config = dict(
    num_hidden_layers=10,
    hidden_size=64,
    num_attention_heads=2,
    num_key_value_heads=2,
    head_dim=32,
    intermediate_size=256,
    vocab_size=8192,
    hidden_act='silu',
    norm='rmsnorm',
    norm_place='pre',
    norm_eps=1e-06,
    positions='rope',
    rope_theta=1020.0,
    rope_fraction=0.5,
    qk_norm=True,
    attn_scale=0.248,
    bias='none',
    tie_word_embeddings=False,
    parallel_block=False,
    extras=['local attention windows', 'gated attention', 'value embeddings', 'hashed n-gram embeddings', 'a smear gate', 'an embedding shortcut', 'learned residual scales', 'skips across layers', 'capped logits'],
    init='uniform',
    init_std_qkv=0.0866,
    init_std_o=0.0866,
    init_std_up=0.0866,
    init_std_down=0.0,
    optimizer='adamw',
    learning_rate=0.0067,
    lr_mult_up=0.832,
    beta1=0.9,
    beta2=0.98,
    lr_head=0.0106,
    max_grad_norm=0.5,
    warmup_steps=499,
    schedule='wsd',
    decay_fraction=0.707,
    decay_shape='sqrt',
    final_lr_fraction=0.1,
    batch_tokens=[16384, 32768, 49152],
    max_seq_len=1024,
    doc_mask=True,
    train_tokens=99370000,
    max_steps=3332,
    dataset='wikipedia_en',
)
Each number is 500 + 25 x the weight over its row's rms, rounded and kept within 0 to 999. Layers, rows and columns count from 0. Numbers have three digits each. The size before them is the row's rms in percent of the matrix's.

# layer 5 MLP up, 256x64, rms 0.29, rows 186-235, columns 0-63
101:500504511529538457535508501535482530525478537504476499468513472486488491489529482567508479517535550515495452468491517489509533482503468485469465479512499528484474481503517464512482494503451492
091:474524508546521490540491524509481501513476480527472478511528515465550496518520430510494493510478489464472491465515524498487524510485499497479494464518561489467477536512523485496512503511509559
105:505462499525557510528557489526539466527464483479515459480500533534522494485482506487528506490469469495505502488488499547446474521536492493508524484516493538506497512542519476483475515485471503
102:486490490524497450478498484511525493480483535508505503504459495503490505507545487487561527471505478508486508481501541457507511508506496445484494531462506564529522507514535479502515474467545535
117:502487473509505438539485513514482488509475515485473511489477523472479497489519501473540500521505471508445492511432558463463487521531501486482507471518530503512506515511555479530489486478496491
085:463492511504536440516490535431551522536490519497480473521496463519519506463534488512516535489483496470507504528491500524489532481503493492524497460515529545497472494503513489486471493458474501
095:462512512514529511544542499568482501525516507480449489532468526493475474521519522506527497509484515505483504473470493475538514459556474487497524467524540534511517491536502511482505519489498505
122:529502498533512458510518469479512452496531555484494447489471518471542501474483507540530466497502508496520468493519516484478538538523484490521498467552499514533509531533525477522498489492497494
099:484480519539525439510492506499510494467470555502487481513468483456513461464515520509522530491495482471469497502483517532512510502477496503509502516536525548459502557525546506491508514499459491
101:497498525568512483512529482532522479511470507430466503518486479460495462512485496507486537481446514469476491509525521517489518471475477473525517495487508533490475521504524476479488462483476528
085:509507497526505503533492481491484493509500517457486479455455520485526502501514494458514522526501492461493457495428523497466499520532514451453485519498513485521495523502474453492475451485522519
080:462481515500488508508517506531489505499468513504476465460490506520524464534457454494551525514480529504441450482512488496516526486520464506481477441467501515494501503496468482487527466514487521
104:518498517513492499510507449509509468492485538518488485510448492423533499511462439515515487518463498494479495486502557504498535510522468482478495500550489514529486513525536476524485494496515502
105:514499520569518457526479509482559522541509513509475492493449499518505514524518510510545504452486499540470495469507479502520475497503508473539455485508511508538500477522492483528533498496505530
099:476486489498495462505489523515532487492503539409492510519468527460514517468509467506499486541495481515477494470447510459473517490513494497505489501510512510542487550492468513509490489458521483
117:504526506502524459512496511512496468497461518466483512515496529459478485473542532509552508484485519494473516476454517476485545530534531512443485523508512542487502514509544512498529497463473512
104:486453503544464471529518492522478487492487509476489513503498509533485509507521502536514486506500451486486491456494497521510484511486494417473464477467521531528480522472489450524491523466498533
100:511520558494503471510479482482486496501452480482536486538521510550489485502519517499521523495482466521487538460466524496510517529506472467524501487508500523521569529496512474506532475482490548
112:518489495496542480525486466521486478489542509479447491512467476499493489465517518498515488489504510493473503441486495469486493518565482525439460493552508522487524528477495518493526479519499524
091:499533490554513460508486470554511469485496539512474490534451504465527492481518531482555526496507537493457489487487508495518508496535490527498491537461515547525512495507512485493504472463493504
091:483474538503529484494533488456467521473499509408512486497480506456475501496511517498485490492521501521482505506458485460478511512547498486496534517489519540487505535536488474517497519529525535
085:511495536508551508481534489469493487510515493499510511510529509497495531466509511478496482517469547533501491478488529469499556515514539524521523500548460531524516517528546488474458527459494523
096:532488488510482505483509452481529450484504488465509530503457520480546510506488481515506480537460486519475532473497482511534506495495475435506441516533500524499512532504496480528477496464463501
106:478500496523534472516468521543536476539476542480496493535438502517528470473539517516497537484476479513472501499505540524492557504526544477530515476530506508483503505514518485517505520491490523
101:514486539490498512524543515491502497480512551524473511513491523535501493478489487512496504535530511516490506489475545505499512502541445490489456438565504517528555502520484508518473500474483489
086:505486504511471467506513463517465453536497547498442499495471515489548502527488439544535505515493504537485449484502518493499518524509455480506489480498525533498487495508513496525518466488519516
094:519511486541496511515522492464561523513523521480512541510514483468496483503472502511536478516493505508489460511498551499435498537493473507532453476475474549494498525485484493489483486470497543
104:484502508516508491532517468526489470464482543499495475536483500499529546485483498535508545522481489480494499513518519515486502511485474482504433423512513506522556513524494497532487533524474495
079:489496454487503506507466496485488527505469496449499508479483483483478508455502519526484494518535463540520488492505526471491494462514441485514507451514545483481548490509505480532493453498454518
100:515506493529507459486495476499483482510463526521456501519464473486517507510486450485523495513517499531475530460494494468444535524522462474529452459503490543532533500528480504482498469510507489
095:516475514508507494506509501481478475501462520445473517482470513485487536509506436499521505481466483540463496495490492479476497502533444481526482513515493563468472496538520459491535514490509477
131:492515567540463473518489494522502486492477548462501540506488514492522548493532513552516550467471501507494495481512484503517524506539503480514499498476514503523506547484531525539511516477485525
106:482472533528519507475517512472530442461489519460497486471520521468499503506530469549489497528445498482453506514454564498489510503505509504501494471527533495495456516510494501482500494474481506
080:447529501523509502493497494449499467474503542470498521480498484445546521479522523510476513499514514502502527490479505460482507476543496436531521521518536500518510540521527499488489516523530526
093:466478556522463470516505500461481485467465542504491460482487515466529502527528497498509502505489474511491498495508517512499480477485534443500505453503542507477492496498519475508459515434473499
086:455530499511479530493494457520477530514552520495525497483492517474516503449485467482496497522514507463484460465503509474477515473512452519507471474488527512525552486478466513505493476526467536
106:455478508515546485505518487464507462504517517514481498546491524495477481481526474477516460537455482473502502509432507468502524510494515490478468504505535527486527532528516514544471528471484500
091:518467526515508475507461522506545480510502521500494482492451508528473473496478487535539557503502512494468455515566514502464497517507483476530492478510542543513492492534549509489490503509514505
100:474514484523496486483500494478482469453515497481471496482492513438455470452489512472540544537507520500475467512454503484461503507500480512456502518537516496519492501509519459520470473479468494
099:517525533527494500515465525482545458463521510485496476465492493487539523485513513510511506492496505530496495426516499451496525521509510491487511479499484475515554540477525504535470459506454500
095:524468542580508496497496475513519478479515546511493518491485464478536481459512467526499501501477526494497512493519486527495547497525486467463515480525517469509475507473539480488527451504506518
113:526484500518509486517509480483511476454478474437522484509456513527501490493514511568493475486514473468497501500539539478491520519495462462497461510536521478493526544488500480480532455507500496
122:489499510502514448503483488487522486475486496496511514550499519470523497453564452533509543492500536528503432495489499499472527507516480492479458506506488477521496509501513481554525525502472513
084:501471530499509486519506504489471496511480551484445455538498505518462457511491501489509526543502516532520461482466483485514549488527483492503481462535487480500465478508535481553481494496528510
092:521483562473499546527504470540465486523469489501503458521517491504517509534462523532514527477511481498469495456509541496485521517543496489502505476500501555491548509513509492520482479503480541
102:479487493513506490540551506519536509539471492511466482495441496495477521504485440517535518528513521474518502522460489476453491460491485493526512466522462518485526536514497508518494510537517523
113:527473486499512496519562510470525477545486492498506485511497506549483483473513488517506459497471513476453491492476528452484497532546462505511475476530520474520503539520519457478513497533481523
103:499508482525511461519478475464543456476497499494496545506496476464490521472507499543541526498483531462503491504481538469516523525492488496475442473506506504528497476498542458478519508475482457
098:533505496473493490490536513458526473482489525480492497488537523555525539490505468512544500527516509494452495502492497514475511503482520444475447497518504518490499476501560471541484504466477506
101:460499491515518462515493473483465519532503580501452459514462520473485511488482503520513552473501491521501469500486497444484489551503494496501501463510512526531501518522528521514519478514498507
# layer 5 MLP down (transposed), 256x64, rms 0.298, rows 186-235, columns 0-63
108:489449490514463468519524473504505555510465531458511489467498476470490507479479512511502494504540512514554521501507498521517470470508514485493487478546522500470468483521445480505502551489470510
094:539479457518498521488461543526522495528491477510448488516469481513503474510485517539544529489439480477504521513513518523531465473517512548502497515531536485496476487495476457506524491517488493
101:511532495492463482511476515510474468484504482496513482500497466483513493499445517470505479492491516512490487510489433484497589454491482485461504502491533525502503530467544489503461513468499519
102:511509496482528496440485568476501504477501532542508505482519472517493482514502514483426469493490532492530520521506499458518512479520498519509491479489518498518482493551505530453469514529491470
126:470529454551527436558490489530523479504512514512466520474505532488481486481527476454505506499487497491480501465473471496508463467503516535522509487492547484517481520507481520486516474510527483
099:550518457473452533488509437530476491506503504494489491476496519485486482535478495465513440508502514525475501479481480478483496523491501484458544528483470459503507528530500523499497480538528492
099:500484469481516523518492553499500544535524459486481431536494521506497473453481469525501504493488492533484523497496513506515536462486483485507553513499495473456478485530516488455514523513501519
122:493477517490512503501522511503545517505473486505511547539502529503433456489521522471460490488441503530513473477477468497509541483502524486502451478476513493476531470495502479478470509485480465
096:521499495492503501509476498446505478452536490510493483443491538515514521533476498529506478504511501528530486490501474476460471477515471559497492523503512485547533521465485487553466502516483472
096:495530545541524478450477499507532487487543491487526465529527492475499450522532518501476503476501521510516475492510449497520510458440507495510524505503532493483503516449492495536462507502506513
086:447477496470451499514498461490472534477521482522485516490497493513488514486514479531529529506528510505535498529487481487521467515516476487487547553479553494513534495543479520475552493476484501
079:537504485471460501513485534533462517537484502533493533566498500536480492527492511496491475484495443473479534496478518509536493489467477505525500550512499519511460512487489483473527531466506483
105:487479502482513507474535521535507491485455489496507490513548502498469456496495550435511495482507516518487463510478528478532486473542528451470491509501527543452523517495526511487513529493491481
116:530481507463504506502500535528489466525484505479549487547496507486489488513461492484453511508503513499465534495448509503513561530509514515492540533543491562487501536504514493485518528480508515
087:469485475476515461521484490477522529501529480533499470456511520520471456476492524527519467470496480500512492516476527506502499484522520579520486492466508510531510478514500496451505445516494531
116:486480545494483498501486493446516493445471481518496487490516491521557527527484482563476496516540513469528467470542481512518503501483477475497491509502530486489465489492451521479524502466499523
111:520510458498489507498466518482526506477487474477507506507554522543458511533464515489500487514499514480530528525537521553492503524519458458499474483470479487517478528481458483516514547500506459
089:525503483473487513514509528473529480452546504502472543483529509495509511529468522450487502530499480500496468544494500513500476481549459469501529476482507484514486515514450484509540499514523446
111:552491499450552484545503485498510479514530525471500521534523490545497467466496526468488446463522514453497493478541526501486498503506479494461461512496482488502515521514459524493513490500496487
097:470461493489499501520495480584501482505504510487494498494529572495476472494510529487525486467484495484459540496537478552517512522487512546506501507496493526476503475515468498500532541509523495
088:477467497507461464490528488491553522495464509532466483474500492528470521517489513522523531488469534504522523479504478455530466487537444486529464508502518510495516471481461484517530489533498512
081:496506498491492505457517461425496475438481501518496480480449523513493518496504507497505461512526492476528510531541474514521498501489516571479519528506492523455483511522503484501530493506482474
102:522479446511466473494503548471505501520504541517521504518498504497476524493489518510498448508473479476555502520521500501530472512521532556524502449538500520500532485489459491526524521514487533
107:526507499499489495478496487452498495456476469519503517454489500475489543527494459473459504510534561530556497512498504455477471504509497504496502538474489468504488522480489479470490477524544473
103:492472475522521458520495521499505524521466447478493513480545516509464513566493497498508531481518466492502507482549502498515460501496517476495499527449520478445466484469474485510536488509509495
089:513508477514490490486524515542516539495461513476540528475479511533528502493500497469522470454503497523549513536487494492496421485497526509523468490480528498440509484511524494471505522520476479
097:482526492528538486495475539516469490516519501513474483489485441507458450503557472520452506493513508538465473501493492491521545473504475504484514488485536527477532491512524502463518531510499524
098:530477470500505514443473508460467515495521461504537527492535484496473452537535515479487490490466485537524511530514489494490512476515532469505499519481514481492485493471530477490451512449465512
079:485507500527534451481507510495539489465477511537525474473538490524520517499510471491533557519478524488508529494502534508511520517465532497527514510472490547479499457497474514485537554468490496
090:526475523503491521519526559508482497501472472530460490480524471472454499492564533444506496489527480535472537505519496500493526525497510483532495498515486481496506468518528482480509511552497528
085:477482513525470538528515497509514545520504488533498519471518518515485498494505482512516547468534471512540499526500472525571461458527477481503512497493524467483465474468456525480506479476507501
145:481462522484482547471498484527478478482471477501508497531517484524509465528511543528528550469513451483466458500511510547511509502475510501515466496485475475496507455488509485509457524511458481
095:495504527498495476491517467467519450462470483520479452486540495556453527484483497530467505502475534501515525505491488516554538524489503496499509494527473516478514474490457489463516474516533501
083:506486437464451487526501517478495537525471524518502531502514516509472488500531514473526527476470461465552522505549471506523499506482509512526470490488486458481506502492493508501533556491477486
085:510494537551504498440512521484539485516510521505541497504509488504483480499473497482477518508487525470503503555511457533512523488476532484561528511491505489478504454539499516489501460535499460
085:496514493530545517515497528478523548506528510506530467463522525546478450515479469498469495487502516488492532505526459523532510492516480541503525521515506449486470461532498504458486486529512485
096:505527505488478507493507487490474451475471500504462472454519500529561508523483515465473489494555455498534502483520506488492465485517478469495543509458519491493491488474482487510535475515487447
092:523501507491499471482498513484483514484491465502561478511513515466524499482490503522463461487476482476537530505464465494465441502487540538515535486466487467509524555504495476529476488481512476
096:526479508495495491526501517517474478480495547520513458514475505534499545509484534507477476472511481476470530494442481448515503550475506529477488553522513468508501504473495524514480479493549481
102:527476466446559517504481493491491509478494489501526502496478538481509496481503519459497508493504496509491479509510517537498476481435519510495450487567507459481455483522499518472490524530530494
093:452480506531511474527486517430556464503516497476558523530508477528516501485489502521494513506479464482509509490519491537501514490483459462520538551495517511477491464509505481484533493493509504
118:465502502548500483483477521513483539497525504518506540485535491447504499541493513515505530514469524538495450518476498483493511499545488508535544461522469496552500469447509493510511512501522486
115:491519522505520527488508525492464496527467508495459478489459520488524561499539490527486544473542512507500536463551493498515507499474531482484491475478505505466519510520555514491528540493492468
090:483447479498482483491543507488510511511511461553495468494530521474497529514513531465488506479488522516524545495440472508472458493485499461532504540507516503471509488485485500487489481525520442
102:522490507536475443521509528471495509485544500488520549529495555483533501478506491474532497482493554527537481554484472484484489486480506469516508485495494484536454499484463520492516522496518496
088:520508489442524479430507496521487533498502510514505497510525514487479515474445510483500509463532517516523488509490498468504449498453479475491486513476509499475531548465465503513445506526491496
103:502499499529455505476481511515497517495468479477515488505505522461495543533522498485514518474485518553526475516531481552523549454497467463511548510491458513507530497525536486476491498478532489
112:530514488490536530510436493531463458516515509491511497517472510522503472474468509497478456460493526483494531480469533488528506507494495505471484510530488468490500517524426546530475495507499510
103:533573489511517467531489510534463504535528494527487483534529552496508464505497489517473510495473483484476532522509550506469548534487522476501500529494483479491451501518491486467490508505499505
102:501511448488503467489506502475517487517525528506500491486530531451516503516487514466471488436503485498521484524474491496483441517499539510513454512517505473534507494518490519518489546567492473